Each number is 128 + 32 x the weight over the matrix's rms, rounded and kept within 0 to 255. Layers, rows and columns count from 0. Numbers have three digits each.

# down: layer 5 MLP down (transposed), 320x128, rms 0.52, rows 245-311, columns 64-127
# gate: layer 5 MLP gate, 320x128, rms 0.433, rows 246-312, columns 64-127
# up: layer 5 MLP up, 320x128, rms 0.44, rows 246-311, columns 64-127
down245:063115101137123183107119103128150167117094082122121094093154101145161133153119112121125125126100100180132172147178175089161149159081122122110091166132136130112120123171155139163141119119165119
gate246:149092175140110137178167066117120097129148141151101101110138126138153096134070102133083135092111188110086157129103127138163098135133157184133091163094110137121145147133147141114071126132134148
up246:133158051147158136158150061088155129054081193151127099102213130067166200128094098138102118113043123128124047084126187081109069094135108146083162210145166086119174111091087138107164152106109111
down246:116140185223073155134119164086122077154105133045202124143211083094136053190152120160165132085160185089134152043103073118168096207146090186154158179122093153090030099090165181079122153109135165
gate247:123133107114169131142167197121113139164111129084094117116145162123110121179107107104080155181156101112125126107164141146080113150165153108134115166103154173085150143111148109099107125133127094
up247:180129113114107132142146207173097191114114136105099095150100103172135134078105093109178137154073171102085079147182151125111088155142204080125136139132143104149089149143146093109096151162163080
down247:166093152184124154115117186111153079149085085104088166141178134118099128133071100109084165074082080133100085116141108143083155113146112198112107123083103138105157104141110097135071088173096149
gate248:174160171159100106140185130175156098122132157163113106112135075150149074101163101123080110183140152152096136091116137214097077112097177128083114114105172140173129134126125120111139074130078148
up248:141145118173129078163172088160179090116154164134141087130148131070095135118173122122169139180167123178140067073145115113127206132112129128133166151104138145173123154101136073165119139150162130
down248:114168100185127186105094163176094119148109117107156110086130131115088126137117160092110080077133118107100185121157134123130135142108133164081143167067128084076111107121110146137121165129087087
gate249:152146045104074141098196174068037104143167118164134128114163107146156111130124113082097107112091119128187186129194166115128160176110132150093065115074153162125158161128107169114126146083110129
up249:121094075168148104102132101152094117164182097082150122188088189088131119125211193110125099148138136118106175118051131070173110136109161143177093188136114138160145117115141157161115050153135173
down249:136114098137133093145106083151129148150109130145099172120121157113136113126147132141126147089131172137137121120193114214168156116131142178183151134195150087116119115156141153111125201175188121
gate250:121148131127154123123063144091097169137066123134156139152155084146101137139130182174115099143159166117074141107103061093126152117102161153089124109117120191115125113140147159116143184102065119
up250:188091161081096095126127114101122116089104078127168135076123120139153131162151128094133146134128128120088130103130141155063136163109121110113146063133115126191142171112134178150151107198158119
down250:157141167180111104135125126098112072171095107112182115153084140114148103150089060121149149154124090154150158176098102145092124145145049134162111125150120112114087117146124073114117124098134091
gate251:192156156157128134141131064110174138107083147110110112121202112117130184133126169129073175104109128162132131140018133138110146129142154125138107140133096153184116097170128150092123130177066128
up251:074101133125105155143087124143128102138132143130115146132090104141124155117130175170062123073150160108141138103097104184074135075094148112152131099160178125073118146057052103123145179112071137
down251:128133117121108191201115137155061123140130180173141126135107171138155076143175112123163125098151149124160142109161135069150077082136133213100131117124159143115144075128150152216142176067135180
gate252:126116145146132126124081167155142121078115119155131121129162188115128093127142104119151137119102160105082150120157134139172157177158127137199143090158120065184125104105134046158120101145116125
up252:094113126097090130117087165123134100102138116117085111100095142115125110086141169139073134144150054152125132134129101134167117164128142115136123110131119158046106111109152168107137104125163128
down252:092129090160096153141161097148107168111090142106088044147122117179105145120144129120144085123113168165116123123133100161108139154107112209077122133174140137081110139123110096156116119072111102
gate253:153178165145120154109128170157154136128102124172101115110160162189143116114135098089153093105152160105127121037159103082129067199137156120119085138112076110112106128109113161123135149159159180
up253:105145122137159154141117122171182132132091182161135117156146141112098089131139183128157120118142164116071196095159100184180110138154061159135136053168110129116094146191121085138114167087096123
down253:174108086152114074139113113156108135131112101183131152065121130167105157153150192127100171119055175138115150129180161124157131114065147148125115141123088106136180172115199145093175125090116099
gate254:162122169129183115084147046114172095139128130085155123153128165090248149138127110169149115123071135178157184160152136139092167118141129206055114114141139136177140117162148173137122113116086123
up254:139141113198085158064109180066139058130150105138137160157151086162175083136133096134145133127096171125140169115115095103187131099217178184080154038133188130145138104089133147102155129093172076
down254:079088164178140092096147154118171136130113134097227120105155136099161162161134104156133132120100142174169152195080125125083173103143138160167142114135072121107119162066157108140165111182214075
gate255:141146123130140115127192145121066136161073125128112130149107204173117176190188116098144097112100127147075145180160171163104143143120134080104095164107185147151139114111111125133120176141105116
up255:130145102126131161098132150127150123120101095107141191104113142128121164145098147141098125113141128161119108162092142121090114117116081171141165138060132149158062095103101128154159096123089142
down255:116154142090128135098105160121097090155148092153112142100109118137107120160115154082146143144182083171118205165089124073127147166128063120139135155113170108162153118096110110127148113106101102
gate256:131102149167121168160153119087156103162172173165122097176081118130173110124171060086152125172157168116191156136230038104151109149102163164116084123104091160151134141104116116116151177111126092
up256:086162091116138088147058151127105130114181135163148181158094151099111214161121089102131096194129076120090136111162128112123154157114102032135148110141135162084153053156178123209100177101116138
down256:110119140149114123122092171171120143164158196128113163109140099090160064164152151138084164176122111108127117140138097129142176154148185140101174198108206165138105120184111185190137119075115127
gate257:189130106165157152120126157163162098175130113135091173149118143096142138124116055134145113162113171139095118102169076100132090096094153145112060107140124140085090161088152116125153166153108126
up257:122131068208113123139211155138147154102114130130142085076171077140113128124117092123122093113116102093121116157117105161060165133137180137134174108124112164070104146111110113122168143155163095
down257:141126191138132118121121141140087090103121121146137109132159166139141140134110163152183085136157113147139120158131161129111123157114100058114111187157150114150145110119122096111095111155094123
gate258:189104190145191059109077177077135129161148176162158122155136145097150153099087131141070122207136146110183114110120108104103180079073163074127150134105144157178089142181119091181130140060146113
up258:132117105119140109184087136153132149069075112141131140030127071209119129114119113105185133100120141096097105136148190078057109130097120095141090116101116103139098140147077160090104116151115085
down258:102192131134140074126147118089063066095180164194133114123162129125109109176146150159094132090083146092113124226116148114119129127161136148152090083097101115162096117133110203091119116166113146
gate259:162150171152089122111158129114151121162061159127139120193131169146132109102096083076080096178070133180105071140116097164170166127099180111097131138112095129161134079073130073126187124116173123
up259:123140145114096090131147165107112114126135163160186169180161117111116203167096097123138082117084109110159109172198141140124205110113161120133137132132138125121175155176144113096106128100118099
down259:157114179078125132132121115115150090136157178140085105154110158085114139098158162130118163099099174145089178174153105083136154112081125136152153111134170126066118115137096102116125086078072122
gate260:101098149118134128040167095084183134128190130125082196088163155117139122100063071102147101149106129119143111096070080089096105109165133126147171090161132115072057041078125109168130147175157129
up260:143143082199141033129116132160133172109188063163123134190126164115156112113068171128127140232138174151122064143077081079156168163129205124120123098190142102150124117113128187182116097174054098
down260:113147146161153131150149191120130151144164134130118139170117151067171040113104143063078084178103097134128182208164086136071163125091183078175166081136092108125158119148167125163098050160089186
gate261:162091181119159150095137128089188138163223172125153109114050100144120111103155125104097166191122079148114126144141127090110120101128132179114107089155090202154142118122115116122123148111114108
up261:080120121094182140074149097092117067153070140121074148104121170132148133127166158177113104087105079090110102070107196114186114098164134190153104108085115155115097111164140161148103146133126172
down261:089154092207090147138111081132111163076127126145112116119173140149135150169100087138117188162141182111128125064120167126141110134154142137148164127113081139123157096147120087112125137126145168
gate262:136112152073098147139183123127200140124161101132143168122177121144117199163134131150171145186163167161159155109188104131096082171091091089175144123120121099119121081158180122085175117092133096
up262:121135154065109080179142135101128113132147180112181163146108119176142148113184169124145164130091068108079140160120115141150128123199097138102157153080107058108090109144139074129128141121125156
down262:188095176134110148143115132089157079172117175098158097147098111104165113082150113114130158154150129150105116182192087189122097146112127105151109103125120145179125103148111179124191158111126165
gate263:113086137170116151082086109086137177077107137150138119113175119115155177121159080069115058152136103138093119136175166088112101114165104087140122124141132090227136122121157095127173093090095126
up263:151098146088162170144169078151107188183122168117110101138090129120163152114136128126158123153093118172144138134160144090172084123154083168124172121119074170089132097149157125132131101131112125
down263:134161112120130130135107115156123089078142123075153128137155148094081079138125123110138153170181125074096177091087137202124174106168167086133109125160121152187191081143120133083084119192160109
gate264:178163135129122133101170081124102130155148105149099130086099096153093139084135134113104105153099147138117195082098191057112168124107137138113103141110156123194117173107103107173090171149143118
up264:125131146110161118149138124121106104176146100165148104148107118110106118144144102178109129095169136148118082108144109150106097092147102123117181117125170126153165099136151091146097152140142150
down264:141108150113151143123149147122063144121130192156139102121097101127152091113128124142090126118149121134154109108156140140186123107097136099131156144164132127136122144092168124170125162129116090
gate265:166119120116118113144108118146113128122111152138117132168130220137185123133133114146187087190133151081116177129159140160136100164079137078130055112181175133174088146153125137151136115138067116
up265:163128075141130120125146066132116049152101181139154100150092122112058114131215157088192136133090119134145145142113135121137168139160109161104161136173117127082112108142174192049159085147120169
down265:171143111067131120102092141128137200068116103117124083120142169147154124108146106224142203156158085133130130111136128156109113196082165043167115138147133076150131111181128083174147108126081106
gate266:153107121080129153093120134138100046114071095123140141066158084151135135177153066104106117181103085111145116141117116075106183121111090104155075165098129095184172111127125165118101173154125141
up266:155087085074148074109135127117139161164131127118167081183110131163123127063154146118136109158071111173116163185173076112105172131098087119114090030128132150109146087110118090158176035137140097
down266:107099134155176070134178114119159170088141126169159160141168101127137075101089159181156070126166066179057117127101103076106122105175176108177164117141112182082145148134188076097157166127142085
gate267:226152151147082122153171118156095109107082103169174128083119127128132083139148118096141126138101139115083082113127145091128171149169124125127134150135084153119169136083099136110105099131137146
up267:123195185136091086090153149132096101136149100210112178100151140118112121155114121113065132075129182103151087083122102099117199150163114225106168098130138144100083104144094130095097061157121143
down267:152124170150140033113152192138108166045131151149166133145130137199095055069159148162137146170165127069108124069163132055131125118114099090040143162204083168092062128099142145086116100150158099
gate268:147139096152139089147144107176126190093169159129096095119135123167172127098124126105135102142136117119103080130098107131135114142091111110105165151122090171166141114134082110093136163191118080
up268:112156163101105126079150088136139096156106071146191120113160202069126132123153165146126065178097153142131178132170173154147128155122085095152130116127151113109088091134184136124081047144137110
down268:153119129091155131175076120121085150112124143090143083197139121128133145136107132105129135138119157174131087175161134156148136175144108043144138131152156144181126134169186084134117112121112132
gate269:128086133142117063139112089116168132138155182069157123148138157188165150118085040173167092200116094099145060138147173113122136067177085131141164168153138102025131131092134098183142156133104067
up269:121129079142106152111132067133160150152163091084100151142150100155135110125137098111148124137120138175068100092111139164154194132109114133076094131147135144117110165178133099089161184138197142
down269:112074137138112128088132130106101118152151142075174116087136127166157149139096148154144080120133091131084124102146157142080139104103077098085115159160079128107072168119154114137109135133126073
gate270:163076105080178092150189147230069136093128156172147134127175103088143147151106132110174154166109147095058113176100152059152125155181081102107194081163161063130171124088129143037159129131124133
up270:155115127136141132194140107125158120196136116176105106130077160116095208146176179105140150115130163088111086167113145203114186076117137137127106091133140211148098215131098127147130142135173149
down270:127195108104098151134095102121165121145146076139141124119143048154136120119161083139023155083092097112063159037090116126093058099085148055143127145132102120097081153164123119131125154072156177
gate271:156093184124092122152183106127109057146111063072127162108110101120206143192184104130117138172152111173152144143120165125101111129123125150153125085074135130120058088094153090135171117128175102
up271:159135128102122146175144139096101096101158187105148096143062093073156167092119163145098170171052121138145131093087061124166106122132158126140134107143089124081089117125125145129068121137138077
down271:151127093139130121115112060144170131091137120175162186153116180112116128127143184127152121120224094143117139090114159117061183154168116108134156082168131087130146130143107105099113121137135111
gate272:136104092162131125180077067081135128130138128169184152081161124165173140094165110075105116147074072111110134153124082106124145154168071098134143116129091126108075130146097140147099088113094123
up272:212135123077090121140143116239145105152149135133192143140155089120096164143206140103162115143121123156099078106107078093126145196154194069122111147145087108088158108150115098083111144111107088
down272:124088110147169138099138108057188134181065086191106118117142167143167107127131133143147133155094111111120148099122165087102058128108105093148092171121151130146121143114068177136065130118129128
gate273:160142116080107168090160082135108071161146142088086123141115176170159154161165171092107157177100129152196070167121147172167096126130135135083077123189148083181068127143054114187090136112101114
up273:140159102143133178144177094128055126132095132036154182140127219109105159145128117134101081081065108091163152152130112124128083109153141115126070081116072111138106085121067151129109161090114102
down273:055115136107133171154184149114149112151139153136136158092114152145083083104126106130088099087109133143098142141169125102198112087024120125120031181110058151181179080134193138163170109074141120
gate274:132153138059116098063156070135118200137106109100101141121122167159163165117150165161143142190101121121150087107090160108154097130136144107157135148168140155111155185128118179151146190068093128
up274:154148111134123178177137111123132120156124149112092063172098123123095120175155095125121112122159123157117152095128169115191118083138107065120111136071127034183076171148098165053185106128082061
down274:110145067135146169133135164079179153194123145187146167167163137112091130153057157166126154128134114169126092068169121149132044092110124130091135117104098134116174096166085120091096112120134173
gate275:142137069152110121114129096129133166059192075132132185170207138135168140162099108125121099167112106110100199109116132135023183071134135094115147126152161141160168153159123125122129153080107108
up275:124163100138061128104146132133129188169168102172135112099137113111092076125062139125104116183164099157145117097152149107142081093148141075090157064151081071199084123130065107210116139158126177
down275:090145121144110162126170093097110123123097190150065151177130131114083066054158117113125105129102124091140138126135107095151135099121157180155164168143134159125119173111089205078187132131138171
gate276:100075085093139125120164097120131133105122072096164130131158142143128110155092075098129047165128081166100136110115049088111140093158137098130173128103130097099142153171119193110138148111102055
up276:168107088067077102166170099117188098123126132135135114193139071126056152180141117133138128113114153132165126132134180125142119093122121163101112073203137119107136143079179093068112145105172174
down276:106094093120106108134103164134137073143132158172187151115131162113135128145108078082075153121152126149097127157114072096093091098145066157059171118100107207029155149137074060164185139156115166
gate277:184070113045143081129183131113084165122138084186140129123148128173152138156091102079118124192122090130139201082110130119156114156162151153159157147150148088119112117197134087133119088142104184
up277:055141159117130161174085142146092168106067074192094085134124160080110119124101132149130105101140087104204163114159126135134120100104111103182075116131149148132056131100137190100099119100158123
down277:108139145159155168101078129116129110079094163124143134150108148136154121135118128172091079106118191105096103148142112102102137154129125110098182204123092197072162138141124157135095123171149129
gate278:126082086140106115152156094148167116099131093103140142124105100151168149154145136062111171162117106142149125140127125088137152124103158144122116094137129115169086187124126147101132153088160147
up278:119144098133140114091117129109142142153110170140171130137124079129166137106083127148108180111104171134163129128101103134151103114144084125124154115088190145073167089181175137152154104094125125
down278:158131135106105170145139158158169124153164171131098110161146132128132118135158095061127113157139102132165113141144123146136161116153140098171139093131119138138115143090140143104132145125095181
gate279:084125163168174059154125129172151083118146134177126128100122101131152062102096100198081116139122158185164178129052102112137106156133088109131106147212125155190114176130106088135144165110130087
up279:112176108134159111140140105118128138137168144173079141167125172105104128165170130083182096158163117115092100123171146136072134097107101112150087089186154094140179187161171160119119097154072130
down279:140138155052096116118132117200096102153112147120114205123135131182128103131145110131134182201115159103133135166132151091146128095121097111122151072141126081140134181124092141117085140200123095
gate280:142157079119152112124176077124216102111081084163175099119060121129127169072110095144160096081150127142102126152227143077109151148098087122188185108186117161107135109164154113133127129148137149
up280:119090185120096098151137129121153177106168086137105135176131086087130191137073096112126098155141152161138155193098153106132081131089116128094088114156172143184091110093136136180131138132216126
down280:140158093097140143146157180111187133061178157154187110139125182147129144130092128200156109124155164127200140133136095101137114185125151096078151072176108146130185131201157146110169117117123150
gate281:115073150146136104150136168106123126142158155180134110168111079115098070134129123060153159130121214173151174185174144126130075145094211147134129129141145152095127139131111170132078155108154122
up281:107155128085144095130093153110119078078103157144122115079061129151149145113158142132077083150140111131117158082098111120119202127163154143152049120126162083148123107188123118108192158148140168
down281:131130148117077096091146153122117164110096145147114133137122148167158126096151046108142108159071156127058043087135154084148084083178060138090171139128128154119171083141160091109121106174179177
gate282:161144181102149118121174088121131150177151096130164134116159150167123114186177126102163128120137126174139149189075107124090131167132138052144167125129166125087153116166188133105105101114120152
up282:154113102062152065181145113145079147121110124159115137127162124125108146099120100075142158203125143102082145138167105184152130112145133109147152113141165109129126145087174174118157150106165133
down282:140104139173166079118140169118117132112131138131139110158181167128107163133138145188130217150139149153116165101089108158102144082132128090142125144120123107171143127151134106122090116153178106
gate283:168126155155138130118106121138137150139129112102151145130090095103136127109096120122111188189115181128193132085166112131159120113117058161159113078132121102141103204153130141182103116130152112
up283:154176120149146084121123116155129080097117185158183104053100171057092102094149098086081097141146115091147116107149136118148175118187089110069143070071120178111108106150087124128124139133142119
down283:110100181168169180129090095173097127081184144140181092156104125125123113153156125115109141139119099139181159093163075138121084117100096119130121135099116130128106093128134114161136091128131165
gate284:195162143141120154102131112188121140085089161125132094129138097117132096093173164119133167127085139160209170115145090127156129144117146153135089079108194047172065094126121124067110125140084158
up284:130128147130127094134121145101122148117126139154132120099173134152175140146078114164171147110121143199138140154169066173139060085130128136105102166089156153151140162149189127155109143095097197
down284:188145109110088095129145112096123159126116174142122109081141159157141122141121147122190143179211121122156122157147134180192191069075112104171144111137127076101130127113094171137164135117170147
gate285:107063146126111138136117106067158118142150096121118145104122129205146112094156135079083118133127144205114120123120091131188084129058099099158078131195148100162157132130098171061117103118155115
up285:120124153096090124127154164153131139081156102118145093124198024101099094063094108107136106084214151169140113087125144071137133142100136155180159136140138144075134174121072160128164060133160185
down285:149104114120113109087085154141082022134154092096130183134078128175149141135124071109077133092133174117146143152082108115132161114116139106167079128128079153076193150081193084137169150117153159
gate286:125137118138104113088162113167137118071161072125097074084079117107079083134104136112163112085089120181093182133105163099113132110146119129140130127148168139145060153140128086167145097096122131
up286:083053205099111100170147143130059085158091112123138104127165144115093136169140129160088170123116157139168199122118155070179174129147216188097119068162216129134088154098124110129093185092112125
down286:110167147075109089142109188115106145089110150143074179085117115084144135098102175102104127134129129152152106138148154118156147108115178068130127196156146179188125129169148131141151084148182178
gate287:153114113161086120148138135098108130122122154113138132098120081113104109145169161115123107138135095118151145151105143120121139122128156137126135166163125164125123138179146102104115117182113103
up287:148140098096125153156151129104105190170122161090154125117120095116124166130097136075113118095135116099171159161150129113108153097127155145122131147107148135043101115134139127102151197119141164
down287:103126138161118140142086115117122120137149128143109146132172148125155122109176091167160107142091114155145104186147134169164159133132153151125122141113160151150096127176119147140144098131137136
gate288:162111096119093125177084181080090149091173152142088128087160102096198170173178144107118142161068122187141128123129080057095191098178164101148105183152084087156129135160125166144154167124100143
up288:161082156091095083089094120134116092118041106155121109161075075121100161162107143115056115059138086231122166155118132169131158078097105088140137101183163154058105106153101140129137079095112080
down288:132116144140170135156130122118083138097159166134106157143144094194167172161142085114160161071113124077084063119115103090119102082158114105114146127223142090125130125075123092143065153096143173
gate289:176102152132183124111187151133179100096132128146179129098090115123081104092095148103104116142095118112082120104108156118138133091137048116155142161157094150114146119161111096114093134143126117
up289:164150177133127156110153122131120117173038143170123122187143112154141179121097151118117145096179177133082175112135207106134166071103152180137129142123116120171171127138146160173070119128130083
down289:103091138073154179149175127113159147095186113208129078128151117140107119100125158111144119146102188156089186139106119085065084154123124132123125164105162134085124089109174186081097134099122110
gate290:192094187120182139118097147122086111132127104126102162131146142128157156144115107146096098084113096144153158062165120122171121153137134092165108136137104128063199073102134118135155121161108157
up290:139165081155182153214165167166102155105095158170096192105180108144138093129212084091128133139108133100094111151135107127116160164135092163106121121124125125095151123074109164094154109153103135
down290:100155180139111109129135145113089084191150159177186165108138115109133144126135103157062101184095185104128088152106150147180152174134151070065105140121119141093098136112090207112108168140068113
gate291:131159131129119134144126155148112139133140178153145116127119156151161135123137118121152155130129161119156143124112097114148148190073156104134080152156170121112148120115071098115089127183064140
up291:110127070155165122155098199111166121115123176184124168167135181165158134162125097118127123135100138085126093131151148103128186111078150143187103136175106131142119147129167084093062074152119143
down291:122108151113162086124152137069126083131110078151110163116084099136072124154115131124041129145055123138075146130150116178124156119156082151134103138113108148153082152078118107163150145115150086
gate292:136135169164194170120135145086129141137114146126255125141151152126117100170112125119082083086112092104164153101142130139156164111187165055113193152133126122099084117125108142114104071135165152
up292:127033117145141112100137183131106098155181101149151105128108145109122122097123150103150116127130119154170142110101164145115146099131079205116137160181073133112167131056142109109181141111104117
down292:143160124139101108162151160078145173113153144099100186132140137165099138102127059136144192129103121134089085124135157095142133162105130194193122048154106159138140118152142176089149116160114180
gate293:134123101171208136134109058090110131147142176106092165169105166098110081135140129127177093117134136071158193116133122116149109203074121115130048145166161110217120148126139079141149101198114105
up293:123111137125078127084142131128140132113125127143201074105105075164128173182106106143111080080098138147114106043196169122083082122162139154132183128112110161062077187061128164125182124149109075
down293:121203090116126114071162136147134191155085110097140116107172115160126174106086127186123097164112189134066080103158141136124146181153147166136142096165134143128151138116160131096092155107078119
gate294:179093149146118097056135085118106101167172131107170133133114161170181170169131136168092122122122143135112163170047139145098140154138151121119049121092126160086093183152158141111139146081090086
up294:129105157126135154143156206124103177156107138146063094085119126044161073101140151165107152127096204147093172142210118173089123098154073085141112097127188079158195186150105120087108125090163146
down294:130130135138127146198079116092057165106103182163076057165132113084169062130142138145088136191128191159172118058206153177127105124124169123123119159118099123184082132134071134107151108050167169
gate295:130163111097093163129135120091158143134113062134125116098118136103137113175136139116132119119110156198116103154066117093132105143086127125113122125139117121113094172134135129120080154109119160
up295:153126060163167191119133146129126109119202179120148139091163092130153129141141124092179193150143125143091148124150078165132114156083159112143111157091112180138141077146161120146114147143129142
down295:130143091144135106166140167046144185120167111136129089187133133131119122117140146113171105125077106146069119173082137105142108112080115156149174111121092122108120137137145153112114202124128117
gate296:091129123098147145117125140130110157079180093174228105094101148107147098125103061102159104133126142115106125140087096184181168100154158112174148135100105131151100130085121152171067128139205151
up296:095128152155041154163171122135147112174095112108067137118119176158118113146123117113144124042101108108143127144106182155078167066136110185098164138130116129121155163064075125125151149127079084
down296:113145099122108105130160131212129181192154126105105157159138084172099168092090157183148102124113124159083152113142155104096154091110140115151097090178159107074126157151102098097125115135081058
gate297:137123165075126148097143113108154165173117134091192143137145124132150101128113099130146152079126183140135148124115106181123095122142084106171173123164119170137133178175157198146076129117210169
up297:166128117111141116149157174120167113197134175118162100143182148192126151144155175091036185113096154094143121135207156198151118124142144096089144105127146137107164073128186142066131084117082090
down297:127228134166147097128136129128104113143055140097083132132142139135116076042118128157111147133125118169087106085140120091073095102137164108089130134103128059126097082160082152115109142105124126
gate298:162149109128128064182137090088145174154175121106112110085158135161086146134186117143196130127093191116104124128157118119133092157150143172177142125112148135101108134144100114176133128145116106
up298:150131084133127116142100090110098165142096123060150115123137100137167112104091072086094104136085098104125166157161114132113110130117118140156147108117150126106131110124106120100166111143103172
down298:098171123112172111145147131118118120120146120147122141112108129095177163091139147202161135133119200123140093140109113087150061107143127146120131106152103134109186102122178128148094113100172101
gate299:125114084062083140133126175107132128138154171099118125123088137136149121160137056057145141086144150159085076119058054147126151151104155131105145151126083107105162137127097134098159147148099074
up299:077101100123082152150090126093133118091114115185124169075107161125139153132135122175152129128148100167151149073115144051095099124162175152089134146110133177115079132074105123149054132145118142
down299:160112095164055125140200151117148163119086137178186114135137116095106076141111112114157162131104086082107130174126100149151141151099161111122144167160167139132155093141144114176031108102181159
gate300:088088111155132105136107106109146129092128205056104085087133084090163122094174061163079100118110160181126202106156105116121112087126111102154083125083115099124158106069113123165115081090087123
up300:110148113122109112167132163143135129111137098085142081174071100169107168112136081165185120177142161156179168129126121156147054133152148131116103143127170118130140109127149141117110171094090168
down300:139096128115108102154118104122059143093159199141149093119125164110119129115132138123130152160124151135176119186169115163182113130129105179090104089153170146062041156146099204108112145111122165
gate301:105161188171121201118123130121066114157137118155194130119132080106134092127138115131129148158124136133112169054144067109193150148087102118222172108117094130142111133101126101118124117145141145
up301:091172140105168121108098114158102166110109123062255120140117096038180161117072137119136157110135106176115117167180101160152126114125174105105151175092128099165136175152100125121122119106124176
down301:113136173119158133124094144157173066118155108079170201124130189105104121146088099083170159141166208085062231056158115236179139127138139141122111164142074091134105145138154050129114161128174123
gate302:080080101149110118170139203140125099146160192071141099169147124114079117139154093182122061160126104110148125121118148162081162112152076142153125151121185131146129139157104122130091129136111108
up302:116126139068133094156157140130117141107148114126087163122101103167145157121051099122145191184104071124126153099107128099129161096136133122140068111123115108059112126132090096079121123143102110
down302:103083095129121104121116183109110135100058114118099120190116165116127105087109081037165147128121136111142110146121174138078054142158085144147121127093112087067181139081129054097118084129119138
gate303:170142161117144147080131109077074135095107138196142113104098137177148114186076109100134063081077151172114131132153156073162141110150121112134137173112176216114098229167104088148117143134144106
up303:089109028086171142120152090108081092114177155056120099114162142148147163113086143157093124155158100127138137045118108134141171127106130131185166099106108088128092142084166115168129118114071190
down303:083131069138154147104127103112103130182171109065073129123107088147138125070105118095138133171170146134155162137114072140038102105101110115087174099133145157075160113109126128129129096152124114
gate304:147158112104114095101139109121141092153132171152209114124255136080115109131133080139143124114149107169117169146117118101115104105171158117149114048119174144121104130124189123054125144213061142
up304:165073165178135163118179075119127128112138074175160105120148113115151150127124140132106157112186114097158115129076165075107138099129140118134163157085163142208194154162117099074075145181143094
down304:120109181111126144104131178138094117181134129143129117133078146142117134105092076099120097067187104143150083143123115182165046113163102139125103101155138125102082105120160094144099185112134156
gate305:137138171094120100125115082184108115155135132126159141085143133073093127154098135102123138093121120074077210158105071112050185118115121127150127124158144070082136149148070099080167135104109123
up305:077118047122137082173086099155070203123073130141183135083137160128087110103122138116127136120084116134067139125164091164093129092135133142123195160113093088203094110131163091143179145119084199
down305:106107102079099087093088141131103135127109148157111076126087173133092061114105117108121082165107149161135182128131142145096114125145124159162128173154133103101123143109176105182162108191095126
gate306:155083072192195108134178131137153153136150142189096134186138128141062095108140099102116119136081178130135151148143137142134091113159125107133087165118138145140120145116154129129090160082126105
up306:123139125095178080113059170153197146100122131078171131107127122143161150109085119125095145136140154151155143166145148181126134134116136139106141138065112125094140117103162142114173109198129103
down306:141179128105143149114144133168140113119125145090100129090115146144105161159144082146089129071158097143116077106098152084133112140107122106163174130106093104154170130160140076172134137144145189
gate307:161130140101135122101135173153095134131142135158144074142064159104139067151127107110161098149129127089144141172134118140152152174083136122142106154157177112131110132095151127097113137138097080
up307:130147094170124095152120160139129141141135200136075175158169233092153127153103162100190117173155178112084140108113151133154136093126140141067043118146124107144095118153112089142104138155086105
down307:161090122141109174110123164149173188087113133084112148167102161119134099101124062194144127096129079098177099107182091092160129179043160081091083116144163121168078129127131075176134136142066101
gate308:120123165149152109185140090167198142144089102117156161104156120109159132163132105171090093147096047128164167139159107100135165109120111103103134132113143129148109150149152132152131169158140132
up308:127145078175115098137166096155140115181106142117123098162086141079110172073108104125118147103148115175107132131135113116150165121085109158106116149109103090129126103145122093168192121139082097
down308:110089151131160110116139131117117105155141123105166128094158115127164153138106127170118126122090132154143168113123104185127089149122157160131110133140142098106056173087118104115127153128132100
gate309:145162149165125089091102110148116124096135153124062091093134108124148167110141103127159177159134139126115053131129142119133090101101120125091180118147121133162138114164119134116100115141103147
up309:120140120130129160116082134157142166073171107109100123176121104154118147094129069102161083078118073140146131134126139144128110152113102104130176073122119083088127121100078157069159113073135100
down309:095135132094143135071105087125114133094142165130081207141132144135143072118142056141107120113143118147121094140183100059128083123180112100147121115191123166148152056144223109095164166113180102
gate310:138149111125125133160112100119099086183107103162171129098102140129110130155107172150156158149127133171057097119147133119163143061093110093073130135076123160130124102177097074115103185176128131
up310:084100120084099136169159122173121149131115138144104162070087128153104145116121108188122151174110192179112080154119079114087126129123185116135140167099079140147169089155175110098122121143079137
down310:115158127073122129137158172094126134139107095127120130137114102088117093123141139171138107128100104146072122156100125090103113118117110124057124125142150073152145101127112085153122114120144131
gate311:218139161173132162119163031089067156130134139177183140124107141148191104134137184160083071079111114188167182100138183138127116083097110110172104208109114109114217164121139091088175204106108165
up311:045088162153255149123097238120091141176105079086121175029096084173088204100191100055112231120095097220171030211093118106097146238175083160083069045144130193018031162109143081180096099028157176
down311:029141172151183155109100161203132121152115078153103097083168122106130164082148096063182113158064171096118106142117128156135134139162150214103100097148154175122054108146114134119135103139142124
gate312:140138153139135122068169104090167130111087169189187131072137129211133138162151194154128139184198114147162173160132076128060183179137084159114118155180136195124111162123136135157123113111087102